Part of a small language model's weights: RMSNorm before each block.
Each number is 50 + 15 x the weight over its row's rms, rounded and kept within 0 to 99. Layers, rows and columns count from 0. The size before them is the row's rms in percent of the matrix's.

# gate: layer 3 MLP gate, 704x256, rms 0.113, rows 343-351, columns 0-255
# up: layer 3 MLP up, 704x256, rms 0.112, rows 343-351, columns 0-255
# down: layer 3 MLP down (transposed), 704x256, rms 0.107, rows 343-351, columns 0-255
gate343 095:46 48 50 56 51 56 45 82 46 58 28 68 41 61 49 70 75 28 57 56 40 33 49 26 62 30 52 31 48 47 56 56 40 51 52 41 86 41 44 62 15 65 67 52 39 61 49 60 38 34 22 67 86 68 55 62 53 63 42 36 49 72 31 28 43 56 69 66 28 45 49 21 63 54 84 33 54 42 62 32 34 37 55 46 53 54 39 60 44 62 53 71 62 55 23 71 28 49 43 57 40 40 30 60 58 52 37 58 42 41 45 31 53 26 34 53 26 55 28 37 10 60 54 30 35 49 34 64 46 60 62 46 53 75 39 60 43 44 63 59 36 38 45 55 82 44 37 35 44 23 36 33 22 75 28 31 56 46 47 62 25 52 12 72 50 55 56 44 64 57 42 75 51 48 83 47 23 68 62 38 44 39 58 58 85 62 15 42 37 47 81 46 48 42 42 79 36 47 40 41 53 58 39 64 32 66 86 42 63 29 40 35 53 77 34 53 81 55 50 44 36 76 49 47 55 45 43 28 62 29 63 20 55 50 54 56 38 59 47 63 66 52 61 54 74 58 43 58 46 52 53 58 46 66 40 63
up343 094:73 58 56 41 69 56 43 52 30 39 27 86 22 49 67 87 69 69 41 47 39 45 66 45 59 56 66 25 35 35 48 48 36 50 52 72 49 49 40 51 19 73 52 62 49 30 60 70 28 26 38 60 79 29 63 43 68 73 45 48 28 53 47 34 34 67 70 75 41 60 53 28 66 40 66 55 61 36 45 37 60 20 75 53 77 53 47 42 30 46 31 59 63 43 43 68 47 65 56 55 42 32 55 65 54 55 15 41 45 57 76 53 71 58 57 87 33 20 48 55 45 73 64 30 63 43 52 58 53 41 46 53 41 53 58 42 62 51 57 36 23 42 58 51 81 50 26 47 37 39 40 47 32 58 45 11 62 53 63 76 38 30 44 60 60 66 28 48 33 19 42 39 46 47 60 41 24 62 48 23 48 41 34 80 76 61 47 55 49 52 41 52 40 37 52 57 59 48 46 38 67 24 38 52 41 67 63 55 51 40 29 63 50 83 33 35 69 44 93 25 49 69 50 55 35 18 33 42 41 47 20 34 56 51 55 41 39 50 34 51 59 62 50 60 36 60 54 66 36 53 54 39 55 73 49 54
down343 104:53 29 35 07 33 56 53 34 20 56 28 48 57 38 56 21 51 52 48 36 61 73 50 75 65 34 69 55 47 26 52 43 49 55 66 46 47 38 42 66 60 48 50 43 59 46 37 36 68 46 71 40 60 25 52 52 61 62 31 41 54 52 64 62 45 36 55 29 62 47 49 56 29 61 49 52 42 54 43 30 82 22 34 46 47 69 48 90 66 41 48 56 66 36 58 62 55 84 71 62 42 26 50 63 42 47 39 46 35 53 47 66 59 68 65 56 45 73 33 32 63 32 38 67 45 50 51 22 34 48 50 63 60 39 54 52 67 62 46 17 66 50 51 47 63 40 64 64 65 40 48 41 58 14 45 52 60 70 73 38 75 58 46 32 54 76 66 63 18 49 47 50 48 23 48 52 43 44 37 57 35 57 37 70 23 41 67 67 08 88 38 77 66 60 96 69 56 67 50 44 48 54 34 49 43 53 26 51 26 44 37 68 45 58 61 51 13 45 74 48 74 41 62 45 61 61 46 44 53 68 58 75 29 40 66 46 72 33 43 39 64 36 58 51 45 57 45 32 82 63 72 30 50 43 59 46
gate344 094:27 20 48 60 44 45 42 57 42 34 26 86 43 38 58 66 19 44 45 48 73 38 46 55 53 59 63 45 28 45 63 54 40 52 71 49 25 57 60 50 91 29 36 53 53 40 40 34 52 57 59 55 43 52 08 56 35 49 47 64 65 29 64 39 39 59 66 28 64 47 57 41 27 55 29 55 74 35 70 38 33 50 43 63 45 46 68 40 44 52 46 55 51 67 31 59 37 67 49 81 46 49 48 47 54 45 71 75 32 54 78 35 45 52 54 25 57 76 45 49 38 42 34 57 62 70 77 32 41 54 69 61 58 51 55 40 41 28 65 40 74 33 36 55 46 37 47 41 61 22 72 61 80 14 71 39 85 40 73 61 51 40 60 54 54 44 75 26 46 44 72 77 21 39 56 26 43 39 69 48 55 40 56 74 15 69 12 44 84 32 37 47 36 59 37 59 64 45 45 54 43 53 57 43 73 56 26 68 77 62 25 49 44 41 23 38 60 47 42 41 65 60 25 58 49 55 41 49 67 55 47 56 30 66 55 49 54 56 59 39 58 31 75 38 55 33 81 67 62 53 52 53 41 51 50 63
up344 105:41 47 49 69 34 34 56 42 74 44 27 56 53 46 43 83 22 60 57 48 47 38 43 45 54 57 63 30 51 70 53 73 32 41 71 30 31 43 60 33 55 43 44 52 40 46 67 37 51 66 37 59 40 61 46 35 37 37 53 48 56 17 30 72 56 57 64 44 33 43 32 55 33 56 40 57 63 30 56 53 29 82 30 35 52 31 65 34 65 54 39 41 54 75 47 67 45 75 53 86 20 59 54 56 45 50 84 73 61 59 55 34 42 63 45 31 47 52 69 43 49 36 36 38 48 67 73 27 42 27 54 79 64 47 48 31 37 33 59 55 53 26 39 44 31 65 54 61 50 35 54 56 88 29 69 34 57 10 56 70 73 42 56 56 34 39 51 56 40 32 53 81 29 41 49 33 55 46 74 37 57 36 61 83 32 64 38 36 77 27 59 40 41 42 46 57 81 63 37 59 27 38 70 58 77 43 38 58 51 44 39 54 55 46 51 36 50 44 53 30 45 64 17 48 39 48 26 45 44 41 86 48 34 73 37 68 46 62 69 48 50 19 59 52 54 22 66 66 34 29 57 70 73 44 44 40
down344 104:81 43 62 51 36 40 64 48 80 48 48 34 60 28 71 65 47 44 72 44 19 52 43 38 54 45 99 21 33 48 48 71 40 14 67 46 17 25 30 24 50 72 52 50 55 80 65 56 30 64 46 37 52 69 59 23 42 51 49 42 32 46 31 50 59 31 52 58 41 38 22 54 32 47 38 53 60 27 57 49 60 61 43 30 55 50 56 53 58 32 22 25 60 47 46 61 58 63 63 46 42 56 48 47 57 48 52 43 58 47 41 80 40 64 34 38 22 43 75 24 33 69 52 41 48 74 59 43 58 25 64 69 40 58 52 59 60 32 46 65 30 46 64 37 48 70 49 75 40 59 28 44 68 33 59 30 23 61 47 48 68 53 63 84 45 64 50 55 69 68 62 41 59 62 43 75 49 74 56 58 35 47 62 58 61 42 56 36 45 28 83 49 40 58 57 50 65 65 54 34 32 51 51 44 42 77 42 42 43 66 53 66 65 55 82 59 57 35 70 40 38 69 53 39 28 44 49 27 27 67 90 46 36 39 50 49 64 44 68 56 30 48 76 51 60 30 58 42 28 46 63 45 73 40 65 28
gate345 100:35 29 51 65 13 55 58 33 32 30 74 72 44 51 64 30 57 49 57 45 82 41 45 70 70 50 60 53 42 56 65 53 48 44 65 76 46 22 39 55 36 40 44 38 69 63 80 69 40 46 58 34 55 68 37 64 65 49 54 73 79 30 61 55 48 72 39 50 53 41 50 48 56 43 39 20 41 69 32 58 33 80 71 29 44 53 40 37 45 55 59 32 74 60 51 50 73 53 61 48 61 51 41 67 67 49 38 32 69 44 30 54 41 40 54 35 50 71 56 37 52 50 63 70 14 53 66 58 32 27 41 52 31 55 85 34 51 40 69 71 31 60 63 54 51 19 36 47 40 66 62 66 30 68 51 70 43 29 42 41 44 53 70 68 12 53 47 31 64 61 57 61 36 23 34 63 58 36 49 57 65 36 34 46 49 47 53 62 54 59 19 41 43 42 35 26 71 64 37 44 62 81 32 53 64 49 32 63 61 66 51 46 64 29 30 60 81 28 41 35 60 26 19 61 76 62 37 41 52 21 50 72 61 55 65 60 62 66 47 51 53 36 44 69 48 25 56 54 50 53 97 50 51 44 56 49
up345 096:43 48 66 68 57 50 22 43 54 48 64 47 38 79 68 34 65 29 40 49 53 63 65 48 50 44 67 47 58 51 45 53 42 54 36 46 52 48 34 50 26 57 38 69 21 53 38 53 54 57 49 47 14 57 48 67 67 35 38 47 60 48 29 69 50 77 40 26 49 26 59 42 42 53 27 14 48 68 32 74 41 68 28 52 36 58 51 65 58 50 52 26 63 48 73 69 79 48 64 39 53 65 39 64 54 59 42 18 55 38 60 62 65 86 48 51 36 43 47 48 55 53 90 46 58 68 55 36 30 46 39 47 53 59 30 56 29 50 69 81 46 51 56 45 65 40 39 29 42 71 42 47 47 65 41 82 50 53 24 73 38 39 42 73 58 67 39 35 65 44 49 62 54 48 53 30 58 42 54 48 77 14 81 58 57 60 48 69 53 73 20 40 40 52 32 27 61 61 69 58 60 54 27 54 62 57 62 70 41 47 37 44 45 37 52 48 60 30 45 41 59 20 62 44 86 39 53 29 50 13 52 74 27 54 69 82 64 33 48 05 46 33 40 37 36 39 63 64 50 70 74 49 58 35 38 38
down345 096:33 27 64 48 32 62 50 36 48 44 39 86 68 43 48 37 48 66 46 34 63 30 61 42 34 48 52 39 27 54 47 55 43 46 61 38 39 41 70 53 53 63 46 57 50 34 68 35 32 57 63 47 26 65 87 59 63 56 27 83 35 39 73 29 36 24 54 62 49 69 78 56 56 53 64 48 46 64 57 33 79 67 43 13 41 43 52 38 60 72 66 44 25 66 33 57 46 57 63 48 51 43 62 69 58 51 72 55 71 52 44 70 60 29 75 70 62 57 49 36 61 69 42 91 23 49 44 74 36 33 71 56 57 52 77 43 63 57 46 69 37 57 73 46 41 27 65 30 15 71 29 62 37 34 56 43 52 32 68 36 22 60 77 54 29 40 47 28 53 72 45 78 44 39 40 99 51 59 32 50 31 45 71 73 46 60 65 57 60 47 73 61 52 57 58 61 57 56 34 61 34 54 27 50 31 38 32 25 51 63 42 55 32 56 31 22 45 49 50 49 52 42 24 61 41 44 49 36 55 45 44 55 45 59 58 44 49 40 23 57 32 33 63 58 71 45 41 46 58 48 66 73 70 44 63 32
gate346 101:23 64 55 44 53 48 32 74 66 67 39 43 50 52 51 40 63 59 78 69 27 35 41 45 44 55 55 38 48 59 74 26 70 63 40 64 59 32 62 39 58 59 50 43 66 45 56 31 38 41 49 94 31 46 52 48 60 24 41 40 49 51 79 62 57 58 51 31 58 30 48 33 40 68 43 57 30 48 31 44 50 58 58 75 36 37 67 83 50 43 53 33 60 79 31 49 26 57 58 76 55 41 72 41 57 23 50 51 57 63 45 26 45 56 48 77 36 80 40 65 74 58 62 31 46 86 48 67 57 49 39 64 47 68 54 56 45 61 52 52 89 36 50 64 47 58 74 53 49 58 56 50 59 39 44 36 45 80 46 65 24 68 56 59 30 61 59 71 59 65 52 28 56 48 34 57 66 37 35 45 39 31 60 74 20 46 26 54 49 28 55 44 66 41 51 34 39 39 45 90 40 31 68 77 73 64 41 31 25 53 42 53 46 74 29 51 66 44 57 59 68 16 46 46 66 69 46 63 33 71 39 48 72 72 30 52 56 79 44 27 39 44 56 62 35 61 71 60 48 85 66 59 51 40 59 70
up346 113:64 38 36 60 39 43 46 47 45 66 59 62 46 30 70 46 36 46 36 61 39 62 56 71 38 14 77 62 63 36 57 69 48 32 41 51 37 54 62 74 52 41 55 48 30 65 67 40 36 52 62 22 52 49 53 64 58 59 57 66 65 45 55 33 47 48 41 37 48 49 48 40 78 44 74 43 72 56 65 73 73 43 39 43 49 52 48 26 50 38 52 45 31 30 51 58 75 32 03 61 69 48 48 68 30 63 35 65 51 64 62 31 42 62 42 44 55 67 55 22 37 51 37 55 37 44 57 36 37 40 79 25 34 42 70 47 53 46 55 60 33 58 34 53 61 36 16 31 63 40 26 46 58 75 49 61 77 53 80 42 54 35 60 46 47 59 35 28 53 10 46 51 49 73 61 33 29 52 27 47 54 58 52 49 40 30 61 49 27 33 65 67 29 30 22 69 41 47 36 59 74 34 18 37 19 50 35 49 41 54 24 77 40 38 66 39 98 58 55 23 54 51 34 51 53 64 52 44 40 53 66 66 43 27 41 54 43 42 75 51 13 52 50 35 29 39 48 53 59 51 40 24 59 62 70 27
down346 103:69 58 72 54 64 78 60 76 33 49 59 55 50 54 44 37 44 20 78 54 47 46 45 44 67 63 29 19 63 56 61 35 64 79 69 44 52 52 51 45 39 72 70 60 64 23 44 66 51 42 59 72 68 56 50 48 58 33 62 34 64 69 74 46 53 46 63 25 49 23 68 38 26 52 43 83 36 55 32 33 46 39 50 56 41 49 56 42 32 50 44 45 87 70 46 40 27 54 85 38 52 48 81 43 76 45 73 35 41 52 41 56 62 56 42 35 53 53 47 78 62 28 54 53 47 51 34 63 52 57 28 67 72 82 29 64 45 67 58 35 52 42 35 82 46 45 50 90 64 42 59 63 63 35 54 40 60 48 56 69 25 76 59 57 44 55 88 62 41 44 51 12 54 27 35 84 58 50 53 63 34 57 55 49 59 63 31 60 52 36 60 47 77 46 58 27 37 55 52 50 49 71 72 39 53 61 62 70 56 62 60 54 37 47 51 67 39 30 50 49 39 32 46 49 47 50 29 23 39 46 26 23 64 77 52 44 62 48 46 36 47 47 81 79 50 53 63 57 51 63 40 75 50 23 55 75
gate347 106:67 48 44 23 45 67 38 55 46 39 51 37 37 37 44 76 73 42 33 56 54 34 57 64 58 66 49 52 63 37 37 36 64 76 40 35 53 64 43 32 42 28 61 48 41 25 61 47 30 67 52 41 70 48 62 55 70 00 40 60 44 64 51 63 50 35 54 31 53 65 51 80 53 43 54 41 54 59 72 70 34 35 60 53 53 51 64 67 51 77 75 69 29 38 32 52 39 43 43 48 31 43 25 51 51 65 53 77 40 25 26 42 50 51 45 60 58 59 45 69 31 40 06 29 61 30 54 76 34 79 61 70 45 64 68 50 65 54 50 62 68 59 22 24 67 61 68 55 57 70 44 35 43 46 57 62 85 31 46 42 42 46 61 61 33 32 46 35 42 25 45 54 26 73 66 46 33 54 47 58 51 36 52 50 56 38 43 57 29 48 19 64 41 73 31 73 40 36 62 57 41 67 71 48 55 75 49 73 41 37 48 40 48 36 15 30 42 54 48 39 27 57 60 69 45 46 30 50 81 42 46 53 49 67 61 55 90 31 69 44 40 54 60 27 49 52 54 49 24 42 25 42 63 51 64 37
up347 106:60 64 40 44 25 50 59 26 42 84 49 30 41 39 63 40 72 46 49 75 52 20 30 34 60 40 63 58 12 42 60 39 47 75 83 28 47 28 51 60 53 52 40 29 69 70 55 49 64 44 49 76 58 68 44 31 57 79 33 46 58 68 56 42 41 45 49 69 44 47 42 45 51 54 66 65 52 55 56 72 69 17 38 32 24 62 49 51 53 63 39 50 62 55 42 59 52 41 72 12 39 81 56 49 54 54 71 49 41 28 52 58 53 72 56 36 49 54 26 38 53 45 52 60 35 47 27 63 81 53 09 55 51 38 43 43 78 49 65 43 34 38 64 55 50 33 44 56 44 51 68 52 74 76 55 68 34 74 41 57 69 38 60 31 26 55 48 59 40 40 58 27 61 63 34 54 62 53 56 59 39 55 61 49 31 56 56 49 60 46 17 55 51 24 45 39 81 77 54 58 54 49 23 46 56 49 51 42 51 34 46 35 14 33 52 35 27 52 57 66 63 41 66 18 39 51 57 62 26 75 51 62 61 63 53 69 54 41 64 39 66 45 49 81 22 55 63 68 38 94 66 46 28 37 54 51
down347 108:68 39 49 00 20 64 48 50 55 48 64 27 45 42 34 69 68 51 69 43 62 37 30 56 58 22 37 41 60 33 77 24 52 65 40 40 61 40 47 39 52 38 58 48 54 28 70 44 62 74 40 34 41 31 42 33 82 63 46 49 88 81 58 34 66 39 37 25 46 78 48 41 45 55 37 41 53 47 69 93 44 22 35 60 40 62 32 67 39 64 24 40 78 68 36 17 46 68 40 11 56 63 42 41 61 50 42 70 43 46 19 50 46 71 29 60 46 46 69 55 46 45 38 47 55 55 63 38 43 60 30 38 41 57 62 50 64 73 75 56 73 59 31 44 43 44 49 58 47 60 58 52 52 70 40 80 80 75 59 63 70 46 65 50 59 32 66 58 34 30 58 47 33 68 60 54 56 62 59 64 36 34 64 54 35 40 68 58 64 33 30 60 54 55 34 46 57 73 61 55 49 45 50 43 42 52 57 51 36 37 67 37 32 43 49 25 46 89 48 62 55 60 50 45 44 48 66 40 47 54 37 51 53 64 82 45 65 33 66 23 44 62 49 43 42 45 66 58 41 62 37 57 44 25 39 29
gate348 101:33 53 72 61 58 55 49 64 42 33 47 53 68 57 54 35 59 45 53 33 68 39 18 52 56 39 33 48 45 65 47 39 42 46 53 55 45 58 47 00 61 58 66 61 64 68 59 34 55 61 71 48 18 57 68 55 55 64 38 51 59 65 48 49 50 55 64 69 44 39 57 41 58 45 51 83 45 34 09 57 46 53 31 42 19 62 71 68 51 45 63 46 55 30 21 22 45 44 54 50 52 53 59 66 68 68 33 69 73 67 43 53 38 34 50 24 31 70 14 54 40 33 50 42 75 31 50 64 52 38 86 47 40 76 52 72 73 39 62 50 48 58 54 61 31 53 65 55 72 57 50 39 51 48 70 40 35 33 68 71 66 55 24 42 71 63 39 74 57 48 48 38 34 42 48 55 45 36 32 31 35 51 59 24 67 73 72 56 73 61 65 48 62 50 45 54 57 58 72 26 45 39 56 57 72 80 80 20 34 10 50 56 40 54 56 60 51 35 77 14 66 53 33 54 50 30 81 49 52 52 48 67 54 43 52 50 69 48 53 74 57 38 56 71 80 37 40 32 26 40 51 54 35 56 55 63
up348 094:47 63 72 65 45 51 44 53 59 20 74 48 73 73 39 59 63 52 37 54 54 33 40 51 43 66 44 34 49 65 65 58 38 49 49 73 54 46 20 28 55 67 84 63 81 36 39 18 66 51 49 63 51 23 52 66 36 47 54 56 38 49 68 56 46 36 55 72 26 19 31 58 52 44 23 71 77 47 41 61 54 54 52 59 42 48 48 59 34 55 71 20 49 45 37 12 41 55 50 68 37 30 64 55 49 53 56 68 55 86 54 51 56 67 60 48 34 72 59 64 34 41 55 27 61 43 44 64 34 64 52 62 40 62 72 85 82 28 52 38 76 66 66 68 37 46 47 42 74 44 35 21 35 47 54 19 33 60 65 53 59 62 29 56 88 76 34 65 75 43 41 43 39 52 24 61 47 39 37 42 42 52 58 47 50 53 50 65 51 56 47 79 70 19 49 62 51 79 61 62 39 40 45 62 53 38 53 34 30 23 45 35 36 56 42 69 43 52 75 57 53 63 36 36 40 63 71 32 48 48 66 73 51 56 54 65 65 40 51 57 69 10 47 35 66 34 44 64 42 42 36 51 63 36 64 74
down348 098:51 47 30 34 46 31 45 43 65 64 60 38 42 69 56 50 53 49 62 63 49 51 38 39 35 55 55 36 60 27 50 49 51 40 58 30 75 54 44 81 40 47 40 28 44 11 63 44 48 44 25 44 81 32 38 75 60 42 60 54 33 35 47 50 29 23 33 45 52 61 32 70 44 44 57 51 70 68 85 51 70 69 58 59 90 53 49 58 47 48 57 58 41 60 29 55 30 48 76 79 63 51 61 34 28 55 52 30 36 28 72 52 48 66 62 36 56 73 52 32 56 41 50 57 40 72 44 51 33 68 29 45 43 27 58 29 58 41 46 59 75 41 43 27 46 21 33 25 41 55 42 45 51 46 16 28 33 61 49 21 56 56 65 59 42 55 76 51 49 58 66 47 66 49 25 60 52 40 61 78 67 60 50 57 43 38 27 58 20 29 41 64 48 23 59 54 64 62 33 78 62 50 41 54 39 13 50 49 55 63 41 29 56 31 52 42 52 58 39 52 36 46 99 54 51 55 44 27 43 45 42 59 53 51 48 52 56 22 41 40 67 42 35 30 45 65 54 72 56 88 40 38 79 13 35 59
gate349 094:45 53 56 26 52 59 47 38 21 46 77 69 60 43 37 62 53 51 82 65 43 55 36 49 63 31 33 69 21 53 53 68 59 46 56 56 38 53 60 55 55 61 49 59 50 80 45 46 56 52 43 44 55 40 33 52 26 41 60 27 56 60 59 49 37 48 76 56 62 29 71 27 62 28 52 44 65 47 41 68 44 41 66 45 54 83 60 53 69 20 50 66 64 55 61 33 42 37 83 72 72 38 73 72 00 50 46 31 47 30 30 42 48 31 43 37 49 40 35 73 51 44 75 45 41 75 51 70 34 48 50 65 67 30 48 45 67 31 33 72 36 34 58 56 39 27 23 57 45 54 75 28 42 71 47 46 30 34 76 35 25 42 48 73 62 50 52 55 63 66 78 58 39 68 80 66 28 60 18 40 56 40 55 68 70 48 91 26 63 64 53 77 46 51 44 66 48 39 63 40 54 64 24 34 60 47 49 53 50 45 52 57 35 30 50 56 41 57 29 53 57 41 40 31 40 45 51 38 49 18 28 44 58 36 50 37 48 40 43 49 61 63 50 35 45 61 89 51 48 47 26 28 32 21 45 49
up349 100:47 35 54 63 32 50 36 74 59 38 25 24 49 50 31 35 52 47 68 40 52 40 27 62 51 70 78 48 75 40 46 31 50 46 46 44 24 58 45 47 27 52 43 54 34 67 36 82 28 64 72 66 51 63 91 51 74 49 55 45 21 50 28 54 57 43 41 52 58 28 54 69 43 55 34 49 63 59 59 48 48 18 37 60 81 84 48 36 39 47 65 17 48 57 88 58 38 51 38 62 49 33 29 32 86 46 41 58 62 46 48 66 43 58 37 62 54 80 26 79 49 80 60 55 38 28 26 49 47 61 61 46 61 39 60 33 49 46 37 65 68 59 30 45 41 49 35 38 44 37 44 57 26 52 55 49 51 21 83 51 76 44 36 46 88 54 63 63 58 45 30 36 15 50 63 22 53 46 66 51 36 71 57 37 64 73 60 49 73 35 52 52 53 33 38 55 34 43 52 63 55 36 65 40 36 27 50 57 68 50 31 51 72 62 47 67 30 40 49 26 64 61 46 28 26 44 36 73 45 62 53 46 48 46 19 43 62 59 44 57 79 39 33 37 56 58 51 53 33 64 34 61 65 61 41 67
down349 097:49 77 71 48 55 44 53 47 64 42 72 36 60 73 45 50 13 57 50 34 60 56 59 51 52 73 23 58 00 38 70 38 61 58 61 34 57 56 25 45 77 41 59 51 60 45 67 47 85 46 39 42 52 34 40 43 59 28 14 68 47 54 61 54 45 53 46 32 47 68 62 50 40 66 66 62 19 35 39 56 63 42 53 46 38 29 57 40 45 45 28 46 46 60 53 58 43 57 35 58 47 49 59 48 23 59 29 51 36 42 99 69 51 65 71 41 48 41 75 18 59 67 60 53 70 78 58 80 38 34 35 52 43 63 32 53 65 39 72 48 41 09 73 31 54 32 62 61 53 66 72 68 47 50 43 52 72 46 29 49 44 55 48 55 43 69 61 50 54 32 65 60 83 83 32 47 55 41 33 53 38 44 68 64 27 46 44 50 47 47 43 52 70 32 64 67 61 66 60 49 48 47 47 85 49 63 47 45 35 83 55 58 47 35 45 55 57 50 62 64 34 40 52 65 67 50 35 41 30 55 71 64 68 37 90 33 45 45 23 54 36 79 38 43 51 29 51 53 27 65 45 61 46 54 73 41
gate350 103:29 17 50 57 38 62 59 44 47 41 45 61 48 59 67 77 50 56 40 57 59 39 45 47 17 67 75 35 44 51 64 48 57 50 33 49 32 38 41 47 59 51 50 67 61 47 22 49 46 71 58 31 45 73 73 53 60 78 36 54 60 36 71 52 45 42 13 42 30 35 38 41 45 67 67 47 74 35 20 52 61 57 56 25 61 72 45 60 51 30 47 53 68 60 55 39 46 48 70 52 57 46 39 71 69 43 67 55 56 64 36 35 61 25 52 46 23 30 51 29 79 52 67 39 37 22 61 43 45 67 50 60 54 35 69 61 71 34 28 29 51 58 57 76 43 53 67 29 55 69 62 38 36 53 47 57 71 41 54 71 64 36 46 47 85 43 46 61 68 29 56 47 61 43 41 99 54 70 56 70 83 50 54 45 61 42 15 37 61 57 34 50 53 62 41 67 69 54 67 58 71 61 54 51 32 53 42 79 42 51 65 71 48 42 85 72 54 25 95 44 28 31 39 66 72 28 50 56 44 43 41 51 46 42 45 36 55 41 50 14 40 55 46 65 29 41 57 68 40 47 59 67 42 32 46 22
up350 104:28 28 40 67 51 58 38 47 20 41 53 39 39 52 59 69 51 36 44 43 52 28 51 71 76 49 68 53 39 44 65 35 65 59 51 56 44 62 30 45 33 54 39 77 56 63 42 47 19 42 36 27 70 41 35 56 47 36 44 60 29 43 46 27 80 44 27 34 49 35 50 50 70 46 49 43 44 28 60 37 50 41 60 26 47 57 43 48 40 47 45 17 55 66 69 49 62 45 40 54 42 53 40 51 52 59 40 72 53 67 39 65 37 72 44 58 77 58 43 45 48 68 44 23 50 09 64 30 60 37 24 34 54 59 48 56 76 46 59 35 42 46 44 28 97 56 78 42 44 58 55 53 36 52 79 36 66 54 57 67 38 71 31 48 10 28 47 48 75 57 41 66 50 18 61 66 41 66 30 33 43 58 68 53 91 73 57 50 61 30 55 44 42 50 39 64 52 44 41 44 57 42 48 24 34 46 42 59 46 25 66 73 41 77 48 29 56 55 57 71 37 61 46 50 24 26 44 63 88 67 62 61 50 56 67 31 33 62 65 15 41 75 45 28 54 73 46 18 61 56 61 33 50 42 42 56
down350 105:57 30 54 39 65 29 56 52 49 34 69 48 52 61 40 59 57 37 28 38 57 35 34 49 54 69 62 53 52 36 81 51 91 62 61 54 48 54 60 56 45 61 36 80 36 43 41 46 70 80 41 75 47 68 47 63 54 44 30 60 54 79 52 31 52 46 53 42 79 47 44 50 38 57 74 57 24 42 50 35 44 63 41 64 40 61 59 53 44 56 17 58 55 54 39 47 29 57 46 53 32 23 32 33 25 74 43 45 54 64 79 47 32 85 38 23 85 45 46 31 37 62 28 58 44 50 89 60 59 45 50 31 44 32 42 45 55 48 64 20 35 63 40 63 46 40 20 58 47 44 48 49 47 49 41 38 18 62 38 28 69 35 33 55 24 42 80 31 35 38 75 71 57 56 77 53 64 53 39 37 51 53 68 41 52 54 68 65 67 57 28 74 72 30 15 86 72 71 46 75 53 66 45 44 69 38 59 61 52 25 46 40 32 49 20 48 45 50 24 70 48 64 51 50 45 63 49 48 42 29 55 42 54 33 46 20 52 32 57 57 58 52 59 60 49 39 35 42 61 49 86 52 42 69 51 63
gate351 103:88 65 93 69 68 46 54 53 65 16 59 53 41 58 49 28 63 48 75 51 12 28 56 77 39 24 49 57 41 55 77 67 59 34 55 47 20 12 62 77 54 55 67 32 53 45 33 55 66 28 64 42 48 71 68 41 37 41 58 41 58 44 51 73 45 40 11 55 61 61 57 67 33 69 45 41 61 49 47 73 46 77 47 37 59 56 50 70 47 52 63 39 26 39 58 27 55 54 49 42 39 37 75 12 67 48 58 36 68 80 59 39 51 46 51 73 43 51 75 34 61 39 47 66 49 50 54 72 63 60 52 66 53 59 68 57 54 49 29 40 64 51 78 41 62 42 43 54 60 56 66 42 54 56 69 58 83 71 36 33 42 62 58 67 74 57 27 52 33 36 32 50 49 48 67 59 40 46 68 46 41 32 45 50 50 52 72 69 31 60 39 63 46 58 39 48 49 60 31 69 44 39 67 58 61 41 58 38 46 43 68 42 52 61 54 42 51 47 53 35 63 59 46 54 58 45 30 60 56 62 47 55 65 17 37 29 82 53 40 51 23 04 20 58 35 69 60 61 36 30 36 80 48 64 57 41
up351 104:42 49 37 53 51 49 15 56 63 75 31 69 69 31 18 26 60 51 59 55 47 51 50 48 53 36 21 39 74 57 51 17 86 58 40 47 36 41 63 38 30 63 61 40 52 64 60 35 23 49 45 28 44 37 54 52 61 63 46 70 53 03 43 70 51 41 44 58 60 93 67 46 68 76 45 25 69 60 77 52 64 42 50 43 68 66 64 57 53 46 39 50 36 62 67 58 42 73 70 33 32 17 36 46 56 72 57 94 44 57 43 27 47 43 28 59 74 33 49 52 49 46 38 22 87 65 75 39 46 44 44 72 48 23 56 39 56 42 34 51 58 49 29 40 80 52 50 67 65 47 45 46 54 63 42 51 37 51 19 66 51 62 39 53 48 39 58 60 75 36 58 63 43 75 68 42 45 50 36 49 41 71 81 60 22 56 61 31 60 47 48 21 36 69 45 56 69 52 68 62 62 43 48 35 55 47 53 42 60 52 54 49 37 47 63 62 52 68 57 60 63 29 44 32 40 67 82 43 54 35 24 55 45 52 59 51 38 51 44 40 63 23 27 65 64 53 25 46 54 64 47 72 57 53 58 34
down351 099:77 39 30 56 78 52 99 45 44 35 60 45 36 68 45 60 44 44 43 32 43 41 49 26 46 75 58 46 32 12 32 65 20 57 50 50 42 49 26 67 50 65 51 74 44 45 43 77 76 58 45 73 64 41 07 59 36 42 65 52 41 60 44 18 75 71 61 45 45 35 47 46 38 41 56 56 21 30 32 62 57 60 53 52 32 27 71 43 49 48 57 42 59 71 48 57 62 52 37 41 77 69 53 53 37 44 45 38 50 16 85 50 46 54 73 65 46 49 44 37 64 63 54 69 37 29 30 52 29 46 38 53 52 54 48 56 47 47 36 48 43 50 57 36 42 50 40 22 37 59 55 47 28 41 57 64 56 51 87 34 42 46 41 45 45 49 72 36 18 33 33 59 52 20 52 51 53 50 43 64 57 24 28 73 46 40 54 35 38 57 46 83 62 43 26 50 26 58 45 41 40 63 51 45 26 53 46 52 45 45 55 59 70 47 24 34 54 45 30 53 63 61 39 51 49 28 22 45 39 56 77 51 60 68 68 52 20 54 58 70 37 67 79 44 20 60 46 67 62 46 53 36 73 66 41 79